Part of a small language model's weights.
Size: 16 layers, width 256.
Architecture: learned positions, tied embeddings, normalized queries and keys.
Training: a variant of Adam for these matrices, 622M tokens.
Each number is 500 + 40 x the weight over its row's rms, rounded and kept within 0 to 999. Layers, rows and columns count from 0. Numbers have three digits each. The size before them is the row's rms in percent of the matrix's.

# k: layer 9 attention key, 256x256, rms 0.112, rows 12-24, columns 0-255
# q: layer 9 attention query, 256x256, rms 0.121, rows 13-24, columns 0-255
k12 098:502494461527524541514538466444511472466471493515538474502494537458547474557550506529537428515517508498504519517509485536518435455461462519536587535545515622557536412510486485596528455532504451457455479538558490513557484459403490479469512511527451554513529447495543506509491477547534484499476394484522532538464455532527438581549638509510528533543449486568410481515455479510523461475539496443498473512597519562515390538505513491462486573467483502373527464469510471483568569507542456506340413439491508516529523477505477467540483489540441541512471485484470541487518500503519487466509519486495490528532506510535436477482516472468481484502520574504457531510531511488430469495485516559489494487498504473483510522512486430510545559508540478474495472474531516547464493484528452
q13 079:431466482492462456575548486550474552484487551533509524527501525511468487539446414525488503533415498522449571427565505544519503479538468494538504462539533493557513516542487533507555417486465501443491527491532467530482531485438525530510464447440441494489460455513552542497462528521471438470460491502525531424402463500437533546522483519454536487498499606460413553513469521507553489538512510532529472520513533451491460478488463531505572499447495577495529510445570485518454525463532484580481486515510468499422520500520566493442535558449488444491510547497433515528586499519520497535555514575498505439537477472544477391496471456651483508450535511516577487494559469544555480524521571492508497488515527488476441530523483505518476487512471537470554578454497530482517536419453466
k13 084:493462498531467530461540577517515536481527477499483589560486503527507520476494531453511496540491491476548509469495542465439528552535529446508475525471440372485501478513515527564446565550526488505469442496565501528563499514473435556508453470459485477490457348520499558437505540566496493535413548459554486463524498629465425478558521505524463497491491562389461498430508540581483475511514524468533471533437446500504491506485542555542542493519442490424429511544457537488493540549469477500405430515541500511477512517496501484501516507486493547520532476503507491531555524494541508417470489463539523590526414459486434517502460455421481508475452546479472519477537520506457500461533464470483467521473442548520474517497571523537482520474514513548488466482578489537495477429506517
q14 105:481542522462482509504499523545432536508473497458499511512535513490545468487534485552465500508497544514559517482596503533465493496569519452593447461532558462476436520471528493405516508422479509496536542553526451531576415438501480512519431511497457564446416474525457517474528530571519515516476482527524437505505461490504518593502500402489501554518501509507445446460484481487477553481491479493574511532488477420517517477545534455564499474419546472573603555434465502488468534464548524516522538463538497518542507489515417495498500512450500477497493459580535511479484508441515394493493580612494445482502472514539496478471586469545529493520455503511543529483459607508468498546450466532475446450483539460425469504467456577504449556509458519474545501443525491475510478477478473
k14 091:465401498493465556497568502513541548518518482544510480521486520487536480525459510542500501444507506507526500456515439465462502528544434502562525464493491423583528565519495460405479449491544521567484474405511427552465515512497529493556508486442510493533507466532577564513467491484518446528517555509480535482509479511528500496517436461485443504470454534439553543497530485537456526520540451506534443520439531478496515512511586528527510468468505508552546545413479488532476526516465500485480509444495485516560490455543568506516514505404448482509549586450486442518484560503533470501475531531524468517516414447493498524476439511441597454521533458524450447482532500539548470473573470517511469499482479426460562603547499493580545464497512419582479545500428415501493431464435548
q15 119:391512490539480532424474497491468492564565465481455507483450487557489481535567521469461497474489486496574443488490551454572548509441444489466513545513513504488498433544539494485483499543495456469482476468468553583533531482493477534526461563435474457535510480542485548550543473486475460555504502495511557495536460488554481502511541533517505544490493483463514442485502477498505437436518495557520494479506497464433463609498466575502517474487522516519586607511430506518474427508492538498538496418423519423487567467429459525453491459478487470436525563488598487477477553543515468506464529512580554527456503494448545512537451498455525490522507577485464433492549493526590530461582568468535504608445498559527513552506493546500531520475531451492483529481500505445450489554554471
k15 118:451506463534494498518506416472457479506507460504524482571468551545509559425474494538500462505449514475564466543484478517562518516544457519508516518477458520541505496476517530455538542478563532582521481521584349501519477491521511523502432483518482506469468507482494515520521506501490558463486510551514462468516552505514545463490592450573452493571519442510483470504533525482480540523512495437522463441583491528450415498439503496480539477582537523516540436493466483470519475593475475516482419473509553439487571531481470476470441525512516484413516461507464473424508551383515458427430499530526482480452440417536491459477493499524507560498493558605477414473498514493507522476513505524429469508485565487530583531473516590489471586469497494491496483475555477479523504465553482
q16 087:493437514538499486568501534507489479511478513494511521505510518430501510505495504488511437508508560524456558452489466514456403503516561501570489484431534512452527475547515494595480513514476584491547502493495516439476453481509557530480437527513463541452477475519525517487454548474499505518452461495498530488478454436535486511461527545461580501475486453469484533549403451501470546465560435571471521504505478483542441492555461471440491519498515492535555470528470511489533514492566593504469544461649528519569549487533508443441521502496556458444527467565542579522538494507548475505573539532498518499554464532551499484522576504450518565523531445444560494592463476460531393526465497550498428480565516502434471508423472539442456488539507554577532546558509517469524524498471501
k16 099:463446505478501407557537448568495523543500475482494591537501526532495520527515525474500589469565510503491519480526552478492486506520462451500523514535530514444493425511559417489521469482534489443471441456546558499523528499488453442503526498469502482542580434496489510444556456479455410455529464524482461501542473565514445522577519470558588593552456504503500533520397501488462516470496520478510495477540553552519441471503538472524551479467471543439448540506532496485463518522504485550401508495562459506501479483535497547483483476532443521554518498507553546552553494531508506488487500464522448519411502466464565475535477527489509442540520546442500484514455534485497487595530445522502550560453449556502377526533524434567571535513472417471524489431488532527450442464484493
q17 085:461464509513468497509455487491504493488456533522436554457498505512541481507565602513538472548544501470491446476606593451511463538519527429525505503592555500489422536471559428516470522480535522460500452526480435504617462433516475496494522529505520533484469477498481557492531542470536507497393454501527448476513517522498502576527442413493529496477499549463527566518499479478456530429470484493516514518538479561417499422528555495570491478525566504545527509527475561449498560499543464484458483453500472486501425465442369555478457473520487514504504540492510517450533462445475429519482560573550469549419501529524499495557551476498541452548531580484539481505487537448464542573508419525496518503509535519446486469492488531531514536475541501445514448514510475456526456530449487
k17 154:407498466525459512424509506533589498530542512497573498426422505502581514562525528503505528459565563460510491538458429514506542456433513553518515472574528465383517482518490511452484485566540484460454536479456479470512470542441529462544504513488411520476532479513548545510482499487446423450524516514507541508496382517478496479483506493415454497447508486490449479546528465461525519464493505551509483501536568461474504533543543491616497446534482485542479558501490499530459456479546573532490567475500463542519524446518504451556500487487453461506477549435520525553485455519557441511519567491518513502549455554511503487485467516458570449593557487485575498506455492559510502472459492483565441502514486490433517523561477535487498505490393517464506456433423503470510485549457538
q18 108:527511524523467512510504495479560455498469583520537489439534563461558564489433511487603513524447455478516528459563486474503504559424529485480525502528572486493520553554514507522501442476447471518530530574516481484509434539554516476469578563538464494472515495510514446455476479495539569464458503455494475514557477517454457530469440474423518498513516544490530449478530448513536429507477533432469527530517489476516548489465539429521485528546505479464402407482523487464505527516559449486452503522546430536549524535479461514543482497518520518575438500485443505489569441504549487448425560519537449510515511548536496476550532452516516504533440478515522452430439468482374448461502410577510556535542479479444515438455571513483487502485466454578539481529479489525574548475475466
k18 093:506490489425476519512473480477509529578518502495522485453522516515488509462469493527513530504494501531483537459521460493440559429452529455471511510566561425481398564490467526480540464460560523529492512460449502490445468483607493496567499489495524466521498520518494486483526521515506495538525574505452483479538526510452565479468402511435489522459541495450498497553443523462512525507478475544479587519457492469520587526516492526574486499533469501596503614463540504575502465452514498484562579478476424502504479514498563508505483492456463527543494562514493508502506482492433494549477526478489514448455550473575538443527504537462500476422572479512574581517476543452550550572531495462558460481448411388427522461560440504457477448475418502472458534525454515454542513461521510
q19 086:406449501434428486509503493564490482512507538533478562452485472505459517496450513432519544509521509463488536465460541440513472488539468493526502488499475471470420546576455521494482461468517541503530444515519509556479511441522500534516534519518555531498494455499463542502488573458496427499428471456534540468456454452470501511535462575426533581486474566434495517488496517466517456512500481568572502567499492500574490480512479529490495527583472557537536563457516539572489493445592520616459516505542455540496478456504447469476456485539494504462546544451437538464556469535539481521454548433524579480544493538535505521513480464531578498513565494456555475469458446527463516446543515475537470544449547499497494546542457494503458528486399505460585497481504584466522509490414586
k19 087:490478471528504548521523548518458508551529575492504475479555517532513480480558512515473508512461563455542500536482508498526478530497509512451473482528486394482461586439525492454579569542618528481459526468551538523501512532553522515541436469477507456489471368559454551519500489458504514463495561532577455470485514589474518531431516481522505505504453556440431526451454512515491490500483512466450490439421550506386545482465502517601528448510488572532524487558525539502506426496418485533502476508497514508462491474489466525448527543456529530507450544548530527519530445493452421513470505492517511525442427422466441510499456437402538492507486444458585498514523545489494512461528528460492504523443506541422485524509495527559424462493523511493429501494504512496535427490468489
q20 076:491445540547481527481468512438528516429484535541499502474453499601494451487444541480472537442470390537486430467461542504435525509534499468567534517482556470535546520520635463531495511509517506504478574489509466501537446555524455507528500440523521501479433485509480500541516504494502484551476493441477515456542532474518574478479472447521506529492459419478538572515537419491563494493516474491555507492550489524480562431437506521474493518510469541417559496534542485468521512556544447432519509464506469453531463467528476509486474516559484504442485510478541498497487481495449521476424535535475552554467508563413508518591470457582550496572448514542522458511457563467465441552565496510460537449472496489432493493520509493472525495545531529539382538505544505489463568524605449
k20 086:490506446468450491458469481524526491521549517496466537467472561510516540487485466494450557433491501474423453509570544456473550457441519521479435506542516443451502543546439575459487513456501561457562543486456506494458479486596522466523504483540530525523528570498511482516486485481457498477481510514504506416533391495494480462496401531399512516482515570523487451496498553464550469515486516541484528610473518477468565518542497533490534464518485466544486598496468475537424533518500463484581559443473486454586514457477513502545417465425502475520538572487514519455462548549460493532530530498457598467530489501532511471570549556497523487544517487446461495525534509497514523509558451497585521509499503469519502555562457540477508416519418575480521536468453517415536496507554504
q21 091:529520462476577471555508518587488528458550474463505469544494489532571499518485510545445562447490480456550478480514541561520491483540526425519482451523523578513426487463484497496450551473528565466489489490448499526495493488446518519481480504440520567491477458489523660487497502542496449498473438528528551470535496510468528529622517480504464511506518482532513464495395588523520557560494517468557483517497484492539439487522504465467446506466465462487531510483566532513463532481562515509440487515555455548518522476531520474573469526486463603528573452506505540520471431472528518446486509551478458536574427476496536457441476527462524438561551359473480533553504495534513474518520538546500484449549479447503516570508464431540455526518508515517525517405497469529488440509518483
k21 097:498456521516505524564505448494486504480545467503531479508480456528518460592547547460496460535512521563497480541498539472505433496458551515520509497510549534536512442488509532529413455494512493396487482533565483516564515532432479456502492517525474548494501294553489501512479459498493416512528539553528487509493479539478487533507668510557519534532466486391471492498417476488505529430546541471442536560534496486481412483495496446457521581441484529440552542505478476513474536508510468564378503481554513523500522480538505535465481461390501472476501468491486491550513523492498537469483480573516486508477460514491482486473493512507515505548546526504545493483534543503517454454481539541517479479509529513510464521487546417520479569509520531499503470479477451518514504560553398
q22 074:524468540481490527495468568545496517431486414498523445512459483478548492491525600510522497504532554569445449520516515493485417461590512510502504507499491510498497465408400524523479508529515498560475524526457508477476519469504556470471533478536560501446436514474494527432494514476538532474488493506468532563513550458532478478521523534496481463484538442551541514621496487508416544554479533477540546501507504567485454495552536480430491492486440481509489451548450494414457499466477516544474496515541550457605517521550465497526544502593548497490561506579519472552491460474535508515532445502471395487481480487472525593453494540457456529489462417484408490584488483471503511516508500554474537428613547548511507449414484527533506444510546503502518460538495489507531455516445542
k22 089:511464479478494505547478389553452513526437562498495474565528507464478474487549458538593524506559526609460470532546454515524479542473516565439469493458505564521501507568535513532476483510503438459485518558491449467513519531449507406466534561502561540518529515514537460549501516523486478481474502493487498529537499487511469596567527472518495538560464496579493566510475434472513438491507509452458467494549457604520432491429498446418491591521523493499469490490560431476490581497541548452509484472483483484492406458544538516502484503535503514469507522423443542456549446475505425555510500487508449501416523479489550558530457525544451476537511540448512519461453533478468489497447496533468522474464531537478542453433496464497482514573448427478559516505488477564503476530568567
q23 115:497520528475537481532520482472480441519484520530567417612590522454496490474509549534533521563474505480514565534523468482439554501516434512499520577524539517515543482533453466508538424511508378551543499576514495461527477476503497473527497469535455514519515543374559496482462540541521486479515548498504386497514460515461489548494487514464475470478547541519504572524509468567490549465496524402482486468483514464516523530508489490548518584530440449520440473516546466443499489453470421487458529556540480544452535535476496475491564488456472441461471474457432516471522457519500530565442518458484462548529566525495489460510508539485520519406495441533515497483404508505449506542466457496444547474521534459530489466481518521499513459429432406503480466502502599546568532527544474
k23 137:526532445540505467496493432474449473521515522510504455513511557479581477469550553522487506490526398490559525495510493492495537499490494500488509539497517509521492552564430440463480489425544459546590504611531408493504396465495531456543459413517514511536441531464542552552516489581542592533492481486516518501488498486568476481466464513514500512537445480540507567570434471482466552562489466476490500450466454517495512519479462517485486528514493431489516456523480439444569475552556490468516485441538527439452516494514461474446538571508451541553483501456528493495485503390524485528537490537520490637493541439604421507511504502476480498500483496523492521449491566475476498543446498498441452463521529480523563563509453553484471453488494476487474475489536561516560526595517477
q24 101:557534498477492538507463455562486541461516524447504523540505528556507477532400445560442547467443508519487527489479498570455484475519536494580463498451526499507535535512540514444503511449488588513512537472444479497514509569520457491581411517447518517440481510504463551454516471520457486530522502438483523475448482489516526462536497468523490512512470472542485409467478549473565505570480522531532503557483519400559505472524482459468441477433492484490562526423538467535516480493538522503551480542498509542521445450537624423557471539456505487488537482551495464472496520465510468516507489556520505451546412482492476471447501469531513493499450462508502565465497582516574510450532554458481464430413460439465518546484451534483377535538515562510552586486539481506506464421531542
k24 102:513468492517533468555526435480428511483491460521417498506503463522511506570523438521433457505450514530497490402520487421464401553555530489478463556521523487544508568497480537489493551438450586492522463466589475543482556535499477548474468544430510445531452505537529488518453464509531570509512519507573507485485527506504503448497431476507522428496534534509489463475497491530434568535576521458561516535410522494511532429507507532512521474443494499547491481440441533502418576483528425482575475451485558465499572495506476493483488460444526475500537504553461491523540554491481528442456487588511515457492470476489552491505490454487512484459455473504387389544498454526487460474504563544482539494506571439525505600492504479502538534512492521583478566509491562513526522487530494